config.toml
n_layer = 12
d_model = 192
n_head = 6
n_kv_head = 1
head_dim = 64
d_mlp = 1536
vocab_size = 2048
activation = "gelu"
norm = "layernorm"
norm_place = "pre"
norm_eps = 1e-06
positions = "rope"
rope_base = 500000.0
rope_fraction = 1.0
qk_norm = false
attn_scale = 0.125
bias = "none"
tie_embeddings = true
parallel_block = true
extras = ["capped logits"]
init = "trunc"
init_std_qkv = 0.0398
init_std_o = 0.0
init_std_up = 0.0398
init_std_down = 0.0
optimizer = "laprop"
lr = 0.00163
lr_mult_up = 0.752
beta1 = 0.9
beta2 = 0.99
lr_head = 0.0173
grad_clip = 1.0
warmup_steps = 257
schedule = "wsd"
decay_fraction = 0.856
decay_shape = "linear"
final_lr_fraction = 0.05
batch_tokens = [65536, 131072, 196608]
seq_len = 512
doc_mask = true
train_tokens = 681100000
steps = 5672
dataset = "wikipedia_en"
Each number is 128 + 24 x the weight over its row's rms, rounded and kept within 0 to 255. Layers, rows and columns count from 0. Numbers have three digits each. The size before them is the row's rms in percent of the matrix's.

# layer 4 MLP up, 1536x192, rms 0.0585, rows 1438-1510, columns 0-95
100:153069133162152137107132142114165119166142115122145126135102160178115156158103122136139118121123136120118176102120105155122139134130096089146120111162096105134117112123138144157104142134061111160161147083140135160141117146131169135143127130132120145165097148107098154096111135136111108105
106:116094133116138105143104107145151143082132161107131077114132106122093113162102165083154153138104152164124112151139107138093124126143121149088097067109132144133134129158112123147107125125154104079096122101103121107161127126101169128128105119119124130125155166142141087121139147100124117130
100:130148120130105161118118154145143126102119129091137145134113142122118098131120154092119099104148130106093160107177136102150086093122146073097117153125132148129144119135126150135124155152108103140135111150137114111091094086090181108157139131115176139124123164136149073131117132067150119120
105:062102148103152116136116112153156142127140098119128161164044105160119114113073126093130094087155142150092103117123093122148139111138098150103104111139082120129140128119119128123162142153138149132125119147123133121126068102172114099137172117136149170138134150116142092102145132111113139122
100:117101111127166110184143107098132153140120130119170146115115142133095146130158100126112110103140135168162173108114101149115137120116126157131146103139104092146145114140123094122121123159126117155132137095161134080112137085114133144142139056167134123173136142109097157156149158126158156116
098:094135135112114116147103125103130137155126109142156179118127132151161156146115121153144115108122140160147146153098097116186123162124085121128117164149126121129126134184144137132122104092155078132128169168122128074116114123103166171125167127133146149103153132135162088157106143148111167102
096:127109112130140140100118120128121151123077110114176140123120112122085167086113132129119128158163148155116136134118144090110134137122153125121148153147151112155099075130126175154143165106127149084118129170127096099122117165143151156113137130161162130157098116090152119118130121109123139085
103:106110145122132108163113123122143172135103138122109132133128134116125141152130111143136162132084168149111091134113117097106129139089114127111132117123141079094091116125133091139105181146111115096105178129128123113101110102112132127147189124123133119114142121109134123125134117096121161130
104:152103123122156127103063136104151163144104120150157171154143122114170099139095146127135113109110186169160137131133107124113145094116131125077139121102144171120104084145118137119128163109095156156144154139119117160142115140179185130159111097131129126147148139086098096126118183118125122113
098:133130112157078145120150115118155139112185095079132109145091111146131116136115168087091059115137148133121105154161163142152100141142142111092121143178172128162128122175124151198139126134138128145099133093087097105108136156140182107123130122159102099145120130151147118113156150080144112076
108:060158096122117133088128112120159175108147138140158071157131126128129099159152117111168092103172138149152111146128120148143106122094110130106129096171150078083158103119125169144125117129141082122079122162146134141099112147131184132147138109143144140134136137149163108131147156104123121151
110:116124094152156114102126118070179154121079118112143129119139103124098104131114151171079086135134139160147129148154124114137133104120172117100161128173124119127124132145140120184148180122125129110098131155115137089108131091120117143135095083140080174110136150157155121135155140095132120128
110:091113122133186156090114117104132148119073099105150120131135125164112142134115171124140126104113156120148148148146104110167107120155140129131151133153121086131110105140116171140119156134121151162094110146083133108151120124137146134144152114127129106105154129099124117132156152114146169103
092:107113121129106120145116150090147128122108125122147130124110098114126148112132078140160093132151121147131137079114107128144140119108120114108143125172144139117166120118161135120091177117087101119154164136174136138144147115122136115143144129152118138151133149147119144089152105126127131138
098:124120160112101090121135117146091167134157150138107124151098117155094161142144163166112101122118119155163124130148141100155149110122149113076090083135102143133103125187124128102138165126120098137154141098150133123132160174141157142115148108165101129142157188118106142163158141133161128090
100:117131128146139119104143117127125106124150143097196117151078121104120108180143166128090086135122121120119134098146126129138098124088142099095105123131084100092124137204134113158114120110117081139106112131140160158158133100162148131082119136144086129127127175157134087110139103086146170137
099:111144124136133142175166120101129151105156139115120104129112089140103141131150107127120129128162132127083111156167180130161152130157112072163118164146086127134167104141106137145106121082134137136140133195166160091140122141146126127143099079136107155120147134121139108175158148111162117126
103:125112169160129116121089130136121156098118125163160054141108170121125133169121178127152133116142103137135164158150148092124157100114117142148115134121128166111134080125117144142121129102126131142125154132117151147119106131126184094152110150148148094139163130116157084144145100078129141129
098:161154131152114135180142144104154180125118082131157118167112077123104115111134152137117149093187100156140146122154085145152100146092144116129120112163144150122115113113140112122106125084098097126159118103149123114124155127113133132179162122148096143144145186105084151115121166063124162083
095:128180126145102120175084138116152130145118116112120138112094163144136108127095108120116147102118172125113118133115139157131139092086121135124125140103142167154111141127135127169141142122120121089129169121117131055105085121137167175136123132147119104139139122141134127116209203122137112134
111:094117157190129121151152109136146127161165141130137117127110093143147130098127129091089100139152128145118152175116129093151118112103135105112131098115089112110129093150105113106131141121084122157094153140162170147101079155127148137147132110145163140136185143103156154161107120127154147072
106:145137146151119152098077115149164123136151106147174124166136140126101092133116138145129072137092170114149138110145122114114096117145160074142154148132135134084135098106103135117124112129094095150157120122107145152111122133158159105161140138159141151150098105121127083132137118074148106124
109:095131152106113121114092101165162115128110124080140144138119146134083144152081126130161141132126180158086130117147099097165111095103127152109092119130128114130153099140128102153101139130144139170090099136072146133108111107135153114148122145159144162126104138131177088123153111056177138132
105:101151145109136136132110130098113178117139145151146152171125145149145134134130127118147063140108155100157105158145162128163105155129120093111107102114099132080118095112093165137204153091128112136141150120119123146124151131126123147132119111121065167148166156107153114104149121109114116130
095:099152123125094113163171144123107149107173122129103104138094077120157141128142161104118109100122142077092150120104104124147126110144109118143095102127114145148123126141106136174100125159131157134116126105136166147092150138148105103151137136149111106135156151141098155079168135118118117101
100:112091109138167106161126117150108105143125142096133122133084107148135094119154130170139100158151135103124146186139129081106136137154121097130160130155116122173146104145110148143092150178135189122128107171135161119161158168136081098148123166163114117135159165110106155163099127099164121119
112:143152105136140113119144100123136156159125147116137142131125117137135098123098134172165124125142113130125137142175135143157147095120120112073143117142116085123070096140134106141137124140102084107084139132149166097138081102183122151138154128164112174122185131164145093148160136115164160110
099:095106190140139153131099163123141149149115095136156134136117143100121081158126149145102075157153149160119113116107161118133112133135138120105127105093139152129078106140122152119138153113114090091134113100140124128154116147172108139187105089142148174135120123126152135163119120113134087116
106:131140107140149112145130064121126144168109165142138147177111111134156156101133100160135116081184121114140139120129160083146157134120116126103157115177115141108083094107113188096134157113061156142085143131141119126111147090100144128130156136151087112181149119121113112167134133163131137138
099:144108159148099148146078157131159126101111102129169120124128168115153104171137153102107095143155153183081113082144090122105159097131122140111111125157099058122114147139132170121112107160153094142138153127098158146129127084163143113114135094140111125103119158120162133178136158135128150125
105:138097106094141110114117091111147156141113145097106134121068103136129132105116171055135088098107130130164107100136152131145136111085112128116113116146128102140116116176127122152107159149137109055104142168104146110156094130125186120166120157139140125132174152129123130117123145120127146086
095:124156115160122134152115186105098137146118103104139114163145138159138112138115139105101121134084133164137134138206109124181137087127100074118106164114097133145136091139125175143132131101104095152134145140090154136125096145144110141110158082133156101130099121090137126142128140131151160103
089:111121149104155135160135150102145126109069143151147113166104100115085138130132130145154122142109128138159115175122115103134133125132109142117129146124094123112115090129139113122119147120143116108148113112142130157127110105130192214197145110134092140125135156155118102131111118115141161112
099:088109131184118134153094117084139141114133095147133108131091115131121193131105152103121145126169159140098138104102162125142082133126118142148148111128086114131143116127131098147097140104133077062085178129139147132132118148108101109164152147125123143129169144150133115128152115151133141125
103:094141130125094142138107100115123167163134142153127126172131081089132110133096168131136158148142131119147145176126144126150112133119101103064139155136145144152145100118106117129100099147114153114112153146099100042111134111113134158160152121152128152150093157133118175184127136106181126111
094:142097139115096095131103127114157083168114105111123114168118113147137138148069093109117175092138115131125113160130173093089137136133118130133061123111193166137163114099130133137130137093159122117160146083125166128126136135112127150132128141132132129118105162118159145131121118124107133140
099:119129120096122131157112110130159147167151164145145138117150099111119134111142167114086131110147132108139121109128160124158095140116087133146120117119111113116139153114129118109145121136148174124104169125140106107111109154113143143142189091148134115139118164136107156159139108133144106146
105:145113153127134160152123133118138148161176116138104137149114133116115105092138157071169135124143129110126097113160149148133106123125115094097107127134138128148129101131123134147127150147131108075103123117132142114108138147103096171168153082135111128134162148132159112132127136149118088177
098:129164123107157109097126110134122141130137115135138129158158138143122131136121174112123123108107144179102082082105148117116143147089138107095100112138116128096145060151121161154087145117093143104122162123117139120150143122129112110167121132124145085157125124108155075106144128112093084155
096:118110107149108133141161120126123144125116096110147104118122142099102120069164135112103149119143131132173123127162142101133099142121114070155100145131115068129164121147109086161117158125151106144107139111146128101131143141140097133153102086121150120149140147142154114097125156066131091127
107:092145148111150137127166144126134130136150147108120137130090112158152092125134194157110128117115095120124138108131080120150150112103138060079102094125123141140117131114134108098138116104091077098126117133151149126148132111122136144150106137174147169136156185128144123094145167129156111107
087:148117094111142111122112134177120147113129114139121139107151103163123060151105123133101104114136120132168132137096147113146134116132133108118094133088158116128125129150105150156197105167136118150113133162148174127155118179167134089119125110143139109105101088137111136099130126087193138124
094:138137146118144090100128106134130098133092152133121171128127109156079149091096119158121128157121151127097107102138161128108067141112099093150149131134114124085091135083136158113122131103138124085086114127163149134103112079160095114133141123104135112133112110160196138106138144108153160108
095:111129089173090088137114154099166155141114124191128135155117129165108117115098106159157102123124110142151125130135148125140101140157102113100167141142170073155132135117120166120110170112127150119156143144115105114114110133118103151119147167124140113158137135162138092123135069126172110108
094:101148150155139100099138079128162168179116103129141153118078120115137155100141130131121134152126134115112143171136164123195064041136123096119106145121102112113142111168096132119116125092116138154088106094109116123127130113102125115151111130141114112108163129134103130118134173118127168126
096:106118071139134134087135070119144116151183166104165125138132167166122120079134138108074076126118109147114116143172112151155136089110126118104134103160092125120159057124115145127107127144099114174123149105097106146095084135116128149130092108142102139142165130171120137146147119093149149145
102:105109155113108179113115106134133140150102161123171129139128071137150129145131166138158105106169124143028120140128101145110127145101168123135092154129096126182129099110119134131098135115144114120147099113160153120108139132146133123107153132133089189089141135108175115151135136111116114113
100:112175121179136129103106101106126195130126120159112116134097133136152150121160111108159106135122126184141126184126137101150135112137099136124122110119131174105126098182140104131133119155115116136132152172165115136153112113140094142152137137123115171133125155127130127095113153140167143167
096:134143145147162109076160142068134124128108151132149150121124115102115122084111126111123119120118138134128101137135145146136115139118131111126111139108165122139091137119122126142165179097145116130095153152180145154103116113137165148156142146155160131098179130157134121096150159088134132083
110:122095119124174151128105095087153160150128119131178142150105114142163109160108161126124112102113130212102105092125140064152100095110130130102118105133139110077126149137098149108161101164136137156151130108137111133130144111184105147115154109127113146127114159128133114123123149132125130103
093:111093150078092126181136159109115103127141090092145135140135124108130145137119152110126144086099133173139089119156126088122108118108077152108092145112116122159127148137092109141091181089153126093108090136107203098106133112129155136138095144127118156119117171159153149153125143105088141146
091:083135169126121115136129144129135167143093161156114121123148127191104117127082164153121145112100155114084122129129127115093123126088127125133137108136167143075063123139132142125130127128123116133115154137146128111142122140117122114144132138105139125133142124163155108141162169089177168113
097:136115139107121084142091093149122141177086149141173133133135116145123094155122097077142131123175173159124101086146142130127110114128101095111096138156153125185122137141106188108129145143108129109167134119111193082121139105135107139116155124127143161137134107122122157117146169117103126066
102:137142140149152115105118147154131172129149138129126116113128115146127122124111140104061122080160119111137101123139118106111070151135146154152126129120143147134101132079122130117132171137141121069083119109136127099149112108125121116176146161154135111095099149141153095140108177129131146078
097:162136133146157136111142150127116163155085124119126111134101065103103154139118108107137141126088155136131108118117126062105097151118142130136120119122138133126144081125137136130144203162099145092118124139109120115135121144154137124124145132119120114134143108129148134154157144119121149101
088:122095149117145072155111138106120149157125175094150122152078066160115109173097107118093156126108172120078127151106135147122133121126110138135155155161110110130145111142119132140167143137122146139114113161110076104144109119100147085137149135135130090142169114097190117150120138118151112160
095:157114170086129123154154141109170141085133094110107138136137119101110147073135126144125087122114151138126106147153108088147159092094093138116134120141113099133120142126125121154121118107095126113135110149117148105123130102148131108153107077121135130133134163153166145136167172105150102118
098:107107133149124107142114139119162145149120117165104146129133115159121163086056126129070121118128154140080126110134061126108141071105142093135130132146122125068109155145136130160118126138152089127109132165152115110076146148123129119148195095113161140136157115132135142162143120124109123137
105:117112126146109110115076082142117157159134104103128113141126148142081151097143137147133095110132159146097090128117131148117166154101123136136099128131120127142130094136116133129135126154127084147120101166149102103132180132138183118171154102148146108099161139136109156076162140103165129149
111:129149142127145093168121083123147133109145154166127113125114111180148059123120085152147111120145146136124147155164122117133102137115086106147124119135141114136121101108112107143147112106126108115114122156144171118122110172162094167134149126168112131152124093131142117149135135085153109154
105:118151106137119097131081110114221148138115150127116085149097121136161120105127086126147123135116118178088168119094100141153111088080114115101121154105131084096126147119140128135098113101104095175118137113124155137089161127106143160117163101141095139138095185144102091126131168139124140120
097:133117156106149144161113077155149134160093199099173145145121144131142091133175134113124155115091168101109125119148110162175140131093113144116065107128125152146140091096111141095103102138118135093145118149131152113140105125114125126117146094121163097148147116120124127152117180139137114135
100:104106182121137144162112111091125125152075112128119175145119158098128147135131145096123095125149108159146139091121151111126090118131105186094076096102089116104127110144136127130112111095118082118098130194154131112119108135114086105140108115157085127133147140094155100119118117091121129133
100:173122146196124112132142114118119149116105138095141098141079099117141103090128143131113144107143121120143126125141147112123137138100150111107126119109126142147109100162112129151123131120115134094092138137134163143135140119132147128160157123177178137092141154154129117114138160052156136116
094:094094134134102116076160133121117142097159145133129148135049087162112151098152109120106120123110111132140152128136112116145149090115153079142109062108134137152075122124136141154126119113132108127092089093095120125135129107165118132117173142139116142141104134104149173131160145136165078129
095:161100179138134172081120133145124167138137105150130093143120096130094124152094114125130138115148111151128094127132135100099146090157117155123107098142117099132110139092134128190097108129141164126098079130146103103139071166139193136125178151131126137131127095139108117136124156131112114101
101:109115194173145107112105101093153150092145075183130118138132091123094130120154173097122126151134129103144131125129148103107152130160139132103141144120118148135124109132113138159121194147108127155085161141118132092125115104104096111127147149149103113137168125131105122102122136140161120157
101:095169144162137120101080134105167113123109171121123144132117091116156114120140137109156122126124101129169118117111105087169136115126129107090088109083160102109113139108113109134125120090132137120123155127141107132123090177126134089127132123147131106116180139153145107183164138095115167097
086:094099143132116105136103096133118149141156150117159129166147099200113123130120181128166148128143121167111105122099133110120135149096169111065121091109114140092111115153072144161118145130133124095153108165132137126156138108120149145131145111134112144093145121144116103152168151114161113101
105:096089162156112118092136147098157146133174126149105164146143073138108153112111137124139139116114173111103096156123120129127098130115107066126134118135195108075101108114143095090164115143097127132130149136142181115149086114157160143166134106135134103157133149135142155151116161123159135145
112:157122150131136142150144139101129146154142137156164115119144166124094113136151143075131141153118127152160116125133143099148146137149101128102124142123107138161113107179079154133166170093125091148149142161159174061142083096117134103149103131125106154096087118182122133148125111099144122128
092:090076112119155109146102082160065106153121119118149123144120142137146129145111153147153126083111173132098149124125159120147122134115155115142136116131106107149116110146133125112121156119159116118128162110087157112144108135106116169102112146145116097074120133113132061146159178112168158150
102:090084166140142124161109140140179158132111127104134140140102101073120117124072102098142144109182133152148140123122096121129146126130081137102117176133136130110184119114135195143162142139111095161122140125138115116120074132083143167119155132127139145121128136115181074122172145110134144140
# layer 4 MLP down (transposed), 1536x192, rms 0.0624, rows 1438-1509, columns 0-95
097:123156115109170108140123098161083132110133100117138125107118088157139104133115147122142157122116071125120157133146152103100110142121173114104114161116128160095121169135117106126159101127162109124100104093126134091102090116120055105127112096121134183092135118165140093164162143148151150142
119:139142106140142108153133145083126121098077131129131148141087145110161141112146122126106142115099105138114149113123125133063166087127141136166120121117164189121121139122122130137144116144133168069104114136113130143131141163160155157120133146121115155097124115128163119103155114100113117091
101:118131097089156135125113133126133113160155140123095117149191105116136108162131146142148157106095085136147094177142121117150161152145120136140136073115154154112110135111122127158153152123149143105126116071092134127135143147169142180134097099126062091110127101100121132161168128139120146128
101:170128167139132124107142169131093118125139155126101136172162115136115107105133136101113120131163137144155152111106144117087146119130102119135131158102113075104179153137127115142123154099124129122103168119092107129095124133119076163121131135110108126125098067142095114118132119140134129103
097:155133112162137126136095114125109130176123172108097104149111120116089082117093144120137135164115127097088129122147151112110113114165146085050124127092132140110127151124114144141121098096124127084160116147109093133136134148138089136138080168150165144108161139146077133149092125147120078168
100:111143103152141152140104177106132125135126123150115128137148119153129117116118138119158121115129137097124152114105140142079147119162168147145094136100096125121158105139115125138161122174084130117130082083118153130098109128115105115132112130121156128144109136129109134098172099133137121098
098:127135144125106152131112168137122143146159110141118156126085097109138092123148129166136147121161115133145131122150121118124123156124073165105104117117103125079166148124162092121100100145109125177120123134159161120102168086128149112138123173139105151165116123124151132122149130100133135086
104:147125139111105126108134112136141126129096155139103155152116169126126103146121156081140123157162127104107126092158102098172130091101162092147110140186127103092105175141146141121146093101116129119152126135074129086156145138112133107132110110089192119130119167131109134145101142179100159117
097:110142141140114123122109093115129154122100154136111116099145082111131141144174119093147153159143098136108130117092174092102104148073124122136136130144126149122130134068138119116104094114182104071110115118131131098123126129120109155115169131164141153116152169115129148167089060129163139152
091:126099108102152168136079125092154131115109116127152154135121143121105121170140128155125165137162122129136136115128124127125122122100138162124093063127081124146138131139108102123144135131161129093184094137092119121123137105149118143130141117118159121120103167137101151151152136118104160103
107:133122127075147109155124119112138096116158147120084126131130116159081125099125122088163157111134122097113146100124085106141113110143110102099128137083131091119148151133203133124177154119110153115074101140099108110117128124151140095126119115132154122137105138131075175126119155128129119124
121:133157136154153094143106115093116131142112110173138121079104130140103124121119086154090134129152097167164119129108138174122123106218131154086155075117106134120105135158158116126141170146132184131139142129126117125130115160124139116177137089132116128113113091115117083125168113113178093095
120:107126115102190148155147154097124156106129107149129153128112117136105150137134156107157123132112108153141156132125098170178120118152111121158123137106120092141140131152158136118108177124116081162125085148115162138153138156123166129081148098092108094141124096087102104167119166161139186091
102:135150099095125114107123126145119136162154125138091120134103200139114108106073123114096158141142170085174135157123129123155126098143098132140117154084108139126126156099110108133136119140148145115127115059112153127125093150141092098135129112128121137136138107123159068136096137131135133115
096:115149144169173141153097144147144094124108155131138181144125103092128150153104078113141094103079109121105126144110103158128127126154137121120140102105165115121125131081168120155163149090130128102135099118131102156085108148084148121163112148100138172123123122125145124140145124130122139143
109:115139151127112109151074156119135175163121135102084154141136145130144151157096139120170162124106144127058103142098122108121126152111134111154136125144123141105121129076111144095130122156157182091117164116117123118103121138111107137150128095121143138114153120143115114121144141142139139127
092:153137141150153137106147127165118124131103118151146094118111142110173108063140134128132141142102096141096191127158120122110142119166133137125124135100088105137073165114130125114143091187137095124136153117112123181116123158109103097150172124121160072141110102093133128120145106138141065133
100:145087171138128088133162154082135080150138143103112170130146140104086137087119104114120104102133121094130103136097088154104124179136146158146156124102123109136145160105169131141166114158099124137136104125074098079131117104120115158106159146133133121132140111113129173118141149127089149112
091:134126067150167130114112104143193097125084190114123137130144107130111121134105108098153141137065130129102123112159146125108137133151155088128108122076133127098108147098148151119143114163132134146107109142108119102127122129184135113116131139101115129084146102118130100129126114150113095137
097:142080163118120179091134128161119089108123137126142144170180100126117096134126165088143102152124098105088127114110182091153110122149149101128116134191151071132125101126120127122162118100116130164110107200114096148101175098147110131115161158096133123119155104114123133131136117116158152128
113:089109167125128096091116119137142118128164133125117141127102146148142166116154131091133104119116145096071147113147136131156113113111123097146147131190117139130150098153137148132154139159086143088111154140138200147111121127092165121122122139104172102121154122121126189130139123117123163126
115:131141159131118090115113098138140145134143144095120131140137122099152124099142135117158136111129128107113132155100176086087138116111151098163101140132092117094105080115093175152150080140113148123147093132140138114124119146163139137134150087161174107103123112133144103117155135095070137137
118:130167132140151126123179126119151135151136190095072134111139120109131128101140106132101099117135119136145086141106138149121172122161108115073094141126131137087116119135156134107131086147135112136115140148120117104097108130128107085121104105134114176118111109152134116123155114120147118164
099:178119105140121124118159066154086126112103124128162160107108120180096091127138137175151132119147137132122156149159129134118147107119115109137137126159129103117116118098176122117123130101150098143158150125135074074094093153103160119112099125152165136086122123176150136088134151104108155175
101:163139121143094131122096169121150126184083141146131124125127154138111128143125077130137172157134122185139089129161153115123155135122167123093176132100122115125107131069114107118135114120141088102156130158126099131125087119101155144137124118138153168100132075121153084139125179176134146128
101:149147105129098101133144146080115148114117134137113149173080151116097144117118110077118141097149111178141113067099107142166139092087152146129098112089155131048117150119135126139151122108117125111114137077151110145081097114105162160151104129107150138164129090157166114087150125124103151078
119:113112116130146137131139134158123112139119132114152130128141079112126112161131117099109155139074076160130114157127148107105197139167112127113128104154116141092112146140163143131215156127156116125108102131139088141140156140135118157118136099143083137128149141118130118133109178131122135179
097:128133096126143115091141126123128123123111135140101119180127165190126157147153118100173152100103130146130109114173107123100127079113108130124141152149160062102150173113107125137125113153091159117095151185116130098098136124133137081079118158158110154161096113140121142133128159112114142102
100:128119143132128125135128159115168166150096129102146143109162160105085165107175133101047176154102089133149117137128143146145164120126117140132134153113142154152146147108126102146115142095139093109093108097114150088193133088114150134161148124123145088136126125134150098122111119113134159149
098:126110123079151162126135108135090101154165137121084126110156102161079142138119120141164106153099152128133120126112112068163114147134129107167159159138116176125144141118151089114149121131108149120122118109190104125105147147151156106163137152157140109136131116141087117136134125116126106121
104:118069134119146137133176075119119118127089146159117122019094129143124110115129151118142100102136110126124091107133091121098062130115143118134145112114162147129134122108139145125117153175113138096096144133094156136090089130139127131148128139128140158103119146108108162119128121121142122112
091:094106127142121164117159076128152119101091145130136138094107097111112122107139135145132155124084124127118091124115132103110123090124106135121125167130114114129123162137139127161174132121150162077104115123207134078102151142102154092117121164150125165120137131153161132104128087109106095110
102:129116135159095116102154143147089156126142100101134144085154170131143117123147145130103112118133131106124152099109122184121100100093114135144113142119149149148127163149116142152145103167122119137107180161092104108103146137125134062065114165173139086127135114131142146139164100155123154171
099:151115146111128160125124143110117147161121156094145139118132120149102069146127122137130110120113105157140168148143057123139150103132188121106092101122142155085106163119147141105156104101110132130162114122121074096087132095174119152103087126112124129147110155126118097148154147084135095155
102:127129150105094108115158122123169141110092120135117096117122139111111093121129100132089118154131118127141111150144172163152121103131123104132152089107141125093097152092156110139105142166110111162129157149164140114108101119158134119122083131129148124135164086145114148121153103093166136145
098:132134152155114112128204146145132144131121160148162116082132138166112120127154138147131120103136127141125149154137086158174121142089112085096160109136074122125103123126103152132114128108123095176126168184143134098143141103127110095158117084131138124149139103098181157090163143132137086146
096:133110107098111118173168134067169168108137128161131138151139105061121129144108097119131131144109153115047103120107127163130088112123124141140085124116138154098129166146121119155129163103114137164157136165118102161093112126141117113101144182097100137123084132130137119129126174106173135102
101:125134139095149139105125116156159125106112114129150115144153128114145105099102120099110119130125110121143138147143154129086115102172114161153143125075132099172142071160147117129127106153109111133090080151128153137141123116098090119144169136136121145105120121126131062166097127126164136179
104:099090114138072112121151119112117124165121122101098114192136106107150164141105108150144172134120161149102172161146113113123124147145133145124122112153126093108097139127112084106137110171143165100143150118141170116119134093107132127098087070145115167137125166146141151103113100108149139146
106:133192117130122103126075133132126119175130161120133142126146116153158106178104096163117095073071149126114149118116104097113123122173165174123133133119121149130101130116149119128135166137094164116147136130135108130144085119101181143127105160159091121151107121138122121119144115184139157126
099:164131132115095140129113096119101141115146144150115155153118107108099130167111155093106131127132132127147139097108123089149107124104041146127159119097090132150129127101109127147105112107153132140115094158126112122137087122164115080087127143078064112138165127143089118136110142143086098120
092:109153164152114123096140147082137104133172154121099131140111118075126160107148124072165171134131118153095143088167119136136126146152084113149131132193102120122109159125155118132073132094132115129124106096101125090104107133135123162136174135120117140134160164117101125135124112171101145142
091:122084109161142145158129126163115153116116138137116118199152067163130113170186118060143146138120098135136092144124074146170150148108119098123112179117117130138124144128117133139179112149144112161153122123121112092133126134164143109123141104160155132099156160112111143142122109138138143132
101:112120155065167147104137118128121118102148096122142103105125107124152142111145162112107141161155107139108147142091131112127137086158093135144076131125074140121132150123120071088151145167147097134147126139133155136142113130134156102127134068150142125106150121148116139135127167126070109132
091:156139123115135112141177165137135119079118136132122114157143068115095124104131134133113168116086114093107147096118093069114109111138106116122110138133120132106093158140149137160165137155129085140164115160175148130143128127167142137109149106159137172119114113133140095115138103127071119130
098:125133132087081140101121182163180140147108138168118151102134107172128085143123093123151170153119125117146120105119119126122130160130132103140145140110165098117110133092092128097126112100099126114158121148147123128127155140119156103114172112111113150132172144082095107136169146101082117118
106:127129090143165097164125125124096105137145113132113120169145168134125101165157128101113152147074145106128102108168157130109135109109151148108130103155088141049156117178107139131140114121156163129141164087103113164166159143149136157140133099105164095157143111116084128115155138119127142132
099:075096127130126113125122144130154122091152135071137088120119156112119144123095142156173133114100148136112136109057142159084123138121113111148162163113126128133140152058169115143123145123092131102115135116113159108088159134090147122148156150170134124113092115121124071109141123138145164137
092:166121131090133111157104117126101142114162155166136110108111103136149103132137135119109112147136142129112111116126103113140135133112176161126139118115091100125149161162124109151144079162163136162160116146171101095087124115140166102126100091132131153145103156136182136131134092128173099133
121:112156103161117138128091135169144157152145147107173105121131159119103158124116167129115098106113126133082157154170097091102121057116152137142135150160102106116110136088125145125117149143141159100110111109135064127084110119135158118100128134140124130130084179132159103131136106182113179143
095:135123108155150122156142104120146109143114169133134168119106133138167094146113118146099122143100179112118161129095106180150100092150153078128161096147111135105131117141128176123148083146120131109164160093151059153146116139151091129134118114139160088144147094095123122108147150144173128118
096:161112104086121100127146121130134115112126082109111133123104111085114104098148075125103141149139106129138133181123110120137129098157092156097152143137102128137162110141138112152164128128136140139138123095106113162137114087139095143151128129142121121131093113128160120117155132159088140176
094:111148114103162136099173164113138117074146086140091099101094171135092144153135111167102123135106108133117145126085119130080082130130154137120144116132133118151129158116144096173112141117144137176115085110127138129138102096138129139126153131138143124107147163156143127109100087168132096146
101:103138123086150114131152089142147082191124122123096149135145119101133129130158129135118109140133122140101124097147133094151135131105119107108126156134113089168117102172118147148143064144081086147092193175174200134142116139180150152120158106109121155117086133112109126137119102122168137117
107:135091172118116114132121143160162072126157119145106147178142160136146089123130143122143131123179098090136138121126174099146177116168125129139117130102114145164136158093120139151128049126129137139117130124149127124147119139130114117149149154146131138126130161119151097165079103139114114121
094:154149122119136156094148085176118121121102117135092126125164170111092147106109154156111111108146122115145140122149118123171129135133101111123111092111137132125069114099192156140122101105126106139128157087137196138090131135155118157109116108132131135136125141184116145151148101145106156161
086:120125113110128082129130136120153158132122096112157091084117106136150084142096140131115138174116141136136169164064105105109120157139089164146162115128086128118125154141106124138167153129079132129146166144138083136086153119134159100091123146158098123141102086113152140106146122115083100124
097:120110074129115138118141121156124104136123149117137152165150077111110163157190136110166135106124092150171111078145141180100162176125107173125113102128094128141138126156095146130137143126100114089146096044111078191117124132145152144122115155137102098093109113134158172130130165101161145144
106:133146106137107115125174112140073128138175132121152152122127112117094119114130099090133093146144104078121148151135169130091096110154139120132118120138124121142132110145130143161129106157140139178081119143122187163114081130118064167145146103101129119117133154106109137126106138133119147135
108:131100107140129124124157121128133104150095145118127126092161124162149109137143098153126129139137112130116089128141126119125121125122105107108158187145195109147155129087103136114156143155076139104118101146126185135137111155142154114111147081129134126164109174114175146149119095097137143126
094:095113105140168147125135145155105110160115128099106140123148138181130171140111122092124150072135169083154057153142091126116120109134107133146132096114138173136084160138110175130153156140153158133174142133151126109111080109152121123139126167171086119138194152108142099093133139150145108167
103:137136122140181114097146117113145126115142100136077119097165102148095130148111132189094129105143135125137132146052111101113123146214134164170142127116159073112122152182154119170133112136187123152092116109118166141122148137141102148130128124139079154113108137150088135115094061114114082138
099:181130142108136210115124125143128150082101141133109110127133138169145109161096145134148125150098125107081154149118085158160110141139156143123122163143156135129104162127161093150122137149112116117153112145132099142115141125124122167099135095120152141154069145151109137122131183155143137108
105:141144153149126120092155116131090120119133149117132116074125150089173119146141124152108109120168094122136130133115086116110158116078123112114118122085176149117116123134098143114111121136109093123114095150112141164103107128177123133129121124143118128106126180117144124094118115093122114096
092:125148095094137174163127061162133102152112114109126115150141116102096089139105163113155066112155147134099140112145172094111094151143111129108145156131105136106133152183122106138142156151146123068172103103117125159137152131113147127161091156148123120115112141166111114135128101137123156145
097:111134113113120126157168124154147118112115138117139175132089122141140129137129142122130127104154146142130147104146102158151106167127147106110112140119087154151112144115083171124146151120109099147118139107097115154132160122088103125080083143136119085149113158129133138156165141141153123096
100:116184127086122119131155132123121138119125166098114123098128196145112128134110103139156093108113158160138140138113111124127119131106087138176098082082143127107127140120112143151097114120107119153095136142112071120086141101127129136134140144102131132119165137133141096151147156087138103080
098:143098121119127106175140093111116110090130120119132108108101182164111162123108114139106087147168124100122135182113099156132089119102108109136149110171140140131122118158162127092111165127110158153120111124110138148145148141064137130165141115159152151132117170091129159070102129132106117150
081:066087127151123085111134080107158155146142163138163095191124114184142118147106156098123113130131136172095120107129146120149127096105144102127109106148113083096096095180087135151162149110120129111132145111077125095124155119156138128143147125120098146145127150131127120128120176088169141117
105:139156105132132136095093105107124146115087102141196091083089143138162143136143150128091104152141115094153136102120132128106131158111160105152142144155093132122140162119112096109105121131126140125097109143116190180170172143097108125143181143150103147118124138173138131141119121154126114082
109:130152156090111166113146126119139163101101176118158124114078123123139128132136113157132150110159115180147129140107132131151123122160082096122164136109090150135119116146138099127123132107109125118137122113128095120172131159121112112103099119115128090154102116108158104105113117177120135089
090:125185088107162138100107121055129124136144140108118167088149112106114107088190143138141148151130098105160153087077136105135134129137083123106099101121127142136120152162138125133109085142158163146112078152160116156156115123121120095134150118136115142140177107128094164147113109119103134122